config.yaml
num_attention_heads: 4
intermediate_size: 768
hidden_act: "silu"
rope_theta: 10000.0
bias: "none"
tie_word_embeddings: false
parallel_block: false
init_std_qkv: 0.0749
init_std_up: 0.0749
init_std_down: 0.0108
beta2: 0.98
weight_decay: 0.17
batch_tokens: [16384, 32768, 65536]
max_steps: 2949
Each number is 128 + 32 x the weight over its row's rms, rounded and kept within 0 to 255. Layers, rows and columns count from 0. Numbers have three digits each. The size before them is the row's rms in percent of the matrix's.

# layer 5 attention query, 256x256, rms 0.0989, rows 0-25, columns 0-127
081:119016142113142131114150112170115159180105176111084176124088110145103125127130152148072132139105119069136090169113115085126140106108181109133138182124102164206128083073133165160140159108156152150132131138119150089136107119188146158084170123137139179116118137120110153092141131129099096105086069159130109121100138157141149148118115151115122099120123144142160111072103107088044099130145
095:130088135135144156144210068155135142124131139119137123117126090152082092153137104067104118165132097112068112108165160148087172153138140090118146150154149116102126059058131127123159121054112131147092098128084118117129107090114095111082159081121091200099103122054103107127123186147086111150116104183156122106158106164103182119093128112159147125176143153118165138147096172159101105124160
085:081209153083161104071102161152169105115110150137148117146082058109143150199130153111086147099089137089119119165127137119103145159197157082116064161172190092100177094140150131153161130106116149107162106138127150126118151162089137087154153089105153136105116130170143175112156103150057094126135085130087044132151116163134149125090109148141102113114158158158072107125134099159118099117134
090:118091054154095124115097126119128104156145221140156151176162130105074168124169143119114086116151068122100112090062167172193098125108155117139141125169066137125170077163142123137131066081132141102172145139053117092179102131121176121115231117152160111124170088069114096089153164097140157154132111119146076127176075156174162121095150121126142157190093137122095113169134108090122210113130
078:112128128127101139148119139144111156094142133165121165094215120193151100143127127140174096156082081109076108168169091139124159139081114174102153142066143099148094132140100116189169192134203136104051153109160095136131157086111095135094112141103124142150139100148125139111090093148136110089086132110164130132147155146120170119106066132107149064158132158158123070098173105131132180136090
091:164112144059133115093179125109142083152106138160169108080109076182116153191168186101164164145131121089093190147114138151087117108128128087115117131108177144138157114134111149123130154155126115113106082119147142170087115076126053156122104140135109154138130109090184115148136096150098103140161168095124113111100113153190107095156115151183100108096156101117115068151098148121098160175156
088:112074127128125093072114086101126113096161183116164162131179111154085135100154172101187098130114127176073109156143176128167113119134167092159134100095125161094154117121130113133102129107135102125187150077073159078144072164182143089159131040127210182101178129149139155127064158113178130123131161130134149069154123196093168157124141120104190133111099197147148134182101094127145123165174
091:133136111124164170143159092169159107084127130135141144135072089097162111120119112137101142113079175182116106137093146155181122134071134148119130118099141153174168094131149140148085068195118128149129133120156144123163093090171150178144102022111116119138127120127118104152127166087120114174069117179123201181176151065078149153122104154066137118126115157152160128172123108168102161109155
097:137132149076078060125145083162121116120128178136164116131106147186178150157175142134111187173137171120109172115105186128120138093187109085137122125164140063178136086177105127135132110116113167113163103110113105080110087153082110132164175165129151138165174091122123012126130152172132127122167113110136153135117110132148158077164096115127101135151130076160097131091124136113144118161158
093:121119139156134121115178160117201193113082094120149099114122135109075160126085092048099171168078126154118145168116135143088143181170097176140135109141141100146157129142121135138167163146138126109104116198132127065138177152095108114140121154125126092113151134129138021152160088133125155118101153111127100145143123118123116139133097131148090065208139060161112119045088102074102137121143
098:145131109114104126143129122184108073157136133069125169085140143065039145103141071092124130088133100110149052108112197168133097102169151100151135108106187155134190178145159152175074162117142134127169152178132063171168133096158129078135110135083150181092198095137160090117165033154176153129181135152106150115160101139116079150097090065152147156171088110141134115129066154118155149115139
102:171122105166119147139119135136228148119112146111144156127072125107146137112050095124125091132094120158146135198102107132126137131092156183100175185144065136135164184119144129165110115186082085147133127102083162122148141125152116174073138043123182131109062150159097141150171188143101125110079102134128154142139167138093150110136104157073106086115125114126100138169137127154120135178158
101:143077100119152134149154109039131141156128146129052094174156145135183110112164127096143112126102089096138107132119089089135127120137154136127169138150115102144129134065096146150092167202078094127117150099128149088165119074138096148114051160102120077127100156141148142087115157134153118088066125133124117132102131102135111147122113176120091121165164113128137142167119150147131145168166
098:112078139170133125130111077115154126147130132150156087083095138179124140123115147141104136112113078099110135084095131126100142138139134042156153139144144110104136191106129106150135160089155143124152089154139145170172076131113118120124160183075088128165139194160078104104182160088123112095181121147092115071135151154159068139137120107199117112120136093173101116089145157051139106106135
098:159123127110177150147110097117110164124132115140091136189144139103165144128138222185164097120120098191111188112097127104149102136105158111145100134120130125071150086132055092117150155073170180161117114124118117184106101088131175134145160154116083137109091120130148087094135105102117066160162123146149102147140127110134202177155124111090113229128083116112154126080133134150116139117097
109:093135100044117149102115154149182132112133114160083152111119149132220166105150142131142137138139116141162111110133115136120157109115087108101179142140109112179111107157115132133136097155132112109093147145185077016152129134129075152167076132161120127135077147143183119061076107107072141131075134092185161176133172099167083182142171138095116124100124154122087148124144103150087149126138
112:115092157128176160122122135100136169118159068076099107093120138147205107155126148176115060130108101118157164134110135115141157130091109120137159126122160109164110129137079122131150102201130138123099029157049127041173120136098152067121114157164180072092115161147122117145106128154164112141068136141162153143147133088123113135187105147148195108130116095135165136100190108161102167131099
109:172137107146106130066152113146138103149063100115153128137095102073143062122063107114150122178085096160149145176146112119052194094148110148136141156087081110105187147085108153183115103161145155101113133168144115114177147146153169132124147088153155152135147243094122125132105208146127112101041114120096192093195117169122148086111106128095125117104085145138124120130092129120124090041118
117:143105100114117080102125112135144149154089085162048060086089198136102176155189208124145101104114099161122117128173161165162144202164089165107166102124142123094203117102122125110087089124178157146171161117119103105101182116140172187104169166140127136088196044148127147123109094105129141111140138117128070190101117149106083109138197115095073122124116107151114147133141122159139138152143
108:196094106082144185117090118058164189110141114085120082117154127154124139128166151161129095140163124108148131074132116120078104121148141147140206096158156116111178099115159151130137187152116155097139124126163134114155133143060097092104096184123113048131211119141204106138201131122119132111138096124142116100085145151110015083085135133146101112147080163126170108082121122083111171065091
128:138119128134179143098120149133159115118160122189075132116151100164186111137142136183114138115105143118153143064140087116104127154090098121110137104156167128157111142191066063070147123105171115147145122149153107157153128102103119116115168158105133122147086147106145131139164094118110160086076108154014148125067106149133084145107074140116120175188143134132088082130099117110163147112149
128:094112135119142153152128164125133142129179149145113084138140122128135111146173138149116157164110213139103080175176134167138136157108154181126091113131145062175068126128115167112162055079107091134126094115121143076058117135096119145141136113121142126073141076130138171151017131086134089083067118120088097099104117146108126117143192101094139157114164138159168110125115127176116149136097
109:142103120131106076094152138087096106087154100105151136096133131140139129116136111141100079129047083079085177117113150121066138125093107142154186132128130077118128089090157086149125104110174146133158116147147148154146198139141130185046138161142116082123140120157139125135138123129154151148218170072151147129102116142098113075108164100121121165108105117178096142121082150108098097102140
122:152118172089122112186167140141100115151198116181120129166167129136151230162160204113159179126119154145159098127138115161157072125126105087120158072134135105141111108113163107125151139127104089121107115100109088107076148160117153076178107135145144174132157125078123152214134107136081141141091154161179093170163113168113127164173160131094167140110121160162126119093195101164103130162118
111:153126104167086136093126092180150116134112133135136112099083103148185115152115079125081141098113142126107124127154162126122165163128129098073088163196181175120070192098165108146146161108139145159133071080117123155109136087113125133187110127130195104147148192151117128143141153132188102052187148125103190120082193120103124116118116127107113100120144101137219138108066153164183100160144
119:121134124130155127140097157147129127129115175117160119106112132111132125151066101144099194085102106111074084174135119143223136095168102111137166091080178128077104140059137104147178104107138115122105105116094139112146181161122173031159126085122144135163122116104136164182151092115155130088102097137127134102164175181073100128119034140098193063138141106134130161174119139100116120124160
# layer 5 attention key, 256x256, rms 0.101, rows 0-24, columns 0-127
081:148133069150177083115035133118066062141143094109096115187104069134097123116128121134112130122126114118152176145117136066141122083125105132090133087087121122155091107113182159161136137133107076133137154091153127166076121125079138211168120124187148154075144099103113155150117165188081167102123187141117123136088161113149106153163174125114155165145108126098087130206115109149145121172160
077:112180126147187129115132163076128191127112085123092187096185218120076201132152118164110115187106186095086128127063144188129142079134124103166132143149086128139162166165059124125154121087083141086158135096157100105114176150113069099149133144219114164112104098141111117090144128127171147128125120181190131096105171159106173126145156158168116052126136158122113144096111173087143192072106
079:123142101123132117104126137110124148107137136138167122053098149131120108121129152141126089139118164154170182117114126101184164155102087121060160135152083111136068154170148134123115130105102124137107144107103132091122108136116169171111104074156031189102181093104086107055089184119119096132080113092164150096113086143137186137168122168165174163159106121156099168103107077062138210151182
095:145125128149140165122178127116152136150108149092150097126103103085114031175152116153113085144098137159102127136143154125083144168139140157097127181185151126112158185126151125083166075156066069146133118164106147057104110135079102134058164157083134103105104135114136097045177133191106142116091081125105134139155089098109142089139149140155109116149184166125133163145120178144108111053059
082:112172146124101117130131121101127123159122174089141109119093128155034190077134142151171166150142096097082116150121149118152169150139102193156145064143146116123139082144145062156178155113121113159107156107156126184104096104164145145161104195124184105147127117133103135116154152106118060109161143148131106145145113110140080115146119097091118119155116167151089134104171162142140119095145
092:130101188104133166140085155113106160131124148084062144087123163219093175132148118157117138108186100076137106117127124126087165107082141138132080074174138147154127099158158097153115115145121127145132130149185102120100077096129113086173069113118145126094134132105101141099095153087126121094085158185161142186106170099155136138136146099144072123161138129137118138128177109168171111123148
087:130090071106154159112159169168183167139080128128109166174106125093087146134100132143077157143116089145159159123103139120129136157153142130110122117193111140120132185109123163122110165112130130130184147133092125058129175073139114131078136115133138181101169127128177113149165118154129146122164125036120115086179164076169194104087108177140144132169107159119114142151130109081180161037077
095:132111069138134187131184108132130137115145125090188109118157111109138063155124112114092151134149124186153104120125148117079139146110145051134200135082108076140149101103121115126110123169112107172130067104099100091121082135124078161129084123097090194090169108130163105057099170204120143106089171142105112104104095166174130142120149116124136129133139110191124148169119117065110153130116
091:137123135190101175150164148183128169185073113148153140135067116138057129150137089198080126171151152115156140121172146088107153141166122150119164127160065186112106060155115110132144168115161128154131194179139139159134124113118067088077093062049151126100125093108170126117094094157136142112148101111126101113128121117171130159097067141204112144094093143128101181123160105101131167083128
093:139130111118090065117133161105099089116088129094101139067114101129146106138117119121090145106067120138193103108155085122100139144136144145152125073050160125106103178062109145129152121112081158107190121104128106175151184149094087080126099157136150070152103120127082056152113135176115149130145137165160112131164150179064040151141173088122107092145167126103126130115092176137095161027133
096:117134173099107073115120149110164144122170108150139143166176163081108085128101153139132065102148138177142073114092154111089118169085157123149137164003115120124113181166151090114139034137158145145117140137142137159088114110114124109184132157151089153137096091210159217131107156097160119141092142173114118131127104074151117139150093118177073088118125132098125194111126120142116142108108
098:138125113139148151091111071092080134154143096128182118110124122082127064107134103133119108114120137123156141079147131167129175157128175132119106136113119124189146130092120148140075145132134143175097128148156119158103126161166122091176080123126122169074107113111147143148096129175080102107159048140107107101143117086104130118176111098160152166123089104169104107175132107112144142110122
089:138198141115081135107078082059145132126101131194123136074163118159149100122101092155185145133086111130144128156152112157146141133111125139141129087167143140170091143103094120133139096119078119127093110166150124167214152163151134126145151140175176135144124144132065152141080105098129163083099133106156098146154146146091126119124155110147085088177090191094127165130140103110050100100126
113:148128099108144173105148184135132134158095139127149126134151140073147110146174069124096107173166144163112081135173086137114166149075137084096185171133148210135097109132219092074164125150068132103133157192148135132152129173079115103092123162070080119111187147091106086090126095170136136169154145082111118135148120183147137124088161135098124105125150094069161120124145124125118120212121
102:074123176132112119134095088116175143106136086143102113118146111208170187107152079108175133112105123135107164120142098116148100097164104166138160115148150131140091113184129095090189114129117109184147105128187125092077095097151120109094138134115162120118112145175130131100172166104133112119091089158136076151118076069193117113198161109112170115095123158087165131085133080119135090137109
109:132088093103119106140146103133092128070141090172096141128074135128156114114144088136156130050120186137124198100143155157160134138179160113168082112132165084166093055120136146189138166134093203143095107147177125170096059052069152114195122105144081162134128163139118147118167176174070122127091071165096130188083135160150129159136126102062125121129178191139127111131153137118099117142126
116:106089165087173096194112160110146155140150129210169174120096057177231143167164142131138109123144107138124165132182165172128089099157160104127189094099156140194070129160163115106106094114134135095105156145130088123123116156109092119184185106139112119126177097120135113126147113089135151135133161126194107099095121152146158143136085175116128107171101162138071141120071120149146115145097
116:158125136178079091120178088114163139156135120123079181115129127083147189146192106107136135124131120144175117099139172119126089174079129115123140112128117107077126113167126090148123158042126126086141088171145127124093124219208128141117104124072099137161128046148100092130109167115195121111132152178089152119130143131173148139113051115117106122124113175154151127193071155127159116151104
119:200163142136139116168103112103128095065113112179125089115135117130150130151120109081177102176072131114142160129140136106144140115127104105088079105098132088129164129066105113166200112105118172112163125140122104136157168092106180160141141134130141093136160139098123137170124180120109130115111089130101113153096139104130083100187107200092130116158116138142162137144084153099095101183142
123:135063181087133176162139097125130138145097045138107148114108090196195175063169110160139143126136129179178102097123098108152160143140125103113140126119170180158091063097137103138128176133061118152126144127094147193150140184107069051135109095185104071058112147082157143072141156143116132162118151068175112147090121135133092071139133105145173148121101143062169167080182156128091141187150
114:136126140130152082105152117174043147146120104162191119099130105145071102104135152159086089126126153089142105107133074120187132160081099129111106065119105120101135089068072114140099086147111164093105140139149116201057138131055152126116115091176090134139098121049117100110173079133075087160187153099143115159137107158094126127118097132143143113179123134080110116124067173140139100115158
136:106126161088128098142121126100200123167144094161124123126120161106136160105115154161129167099105159109154131163137164131084104140120084085129114067131197094154091152117160159083167073141125085133200144166078135132098060100138148079159124080115110179148170158111129113147137125016079102128119164171102161133097113105107131113092166123111138136146138192057140186092179120204144131147152
117:119112145081079150115096180103157146095130138164136134111144129136109173090158151087128163128144093097113138034201143173106114121161144090109087137119119138094140081103187175130157063121140189124098136160148109095177205114077132131095159122136125109079172138102136055159150130104167166154177131172151138111114064161139128091104117143095100144126127102132092102125147188093086073072109
128:148130145058123145117101181132160156103117100138053112119089124122095133129203175078164168187173136131145103133073160167168162138199092125151107077148114156126108139126143150126099124144118098119181128083147138095060187130083119151137132086131170107108143119130184131196163133084118133135046070110124101152108114153127139157132123127102105192162127133116169116115171101146126101158120
123:138114098089161118148132157103171136127115065065154111092129087105154189162086109186122140207122101136122222111155155142105173151110086115128142170138131127091095066143139184130155115122116153169076114135084136162145157132170082170085076203136146096201119240160112116144132075107191149124123159086069170077131154149077179153139145131122177123174136167086123187131069179154160097075157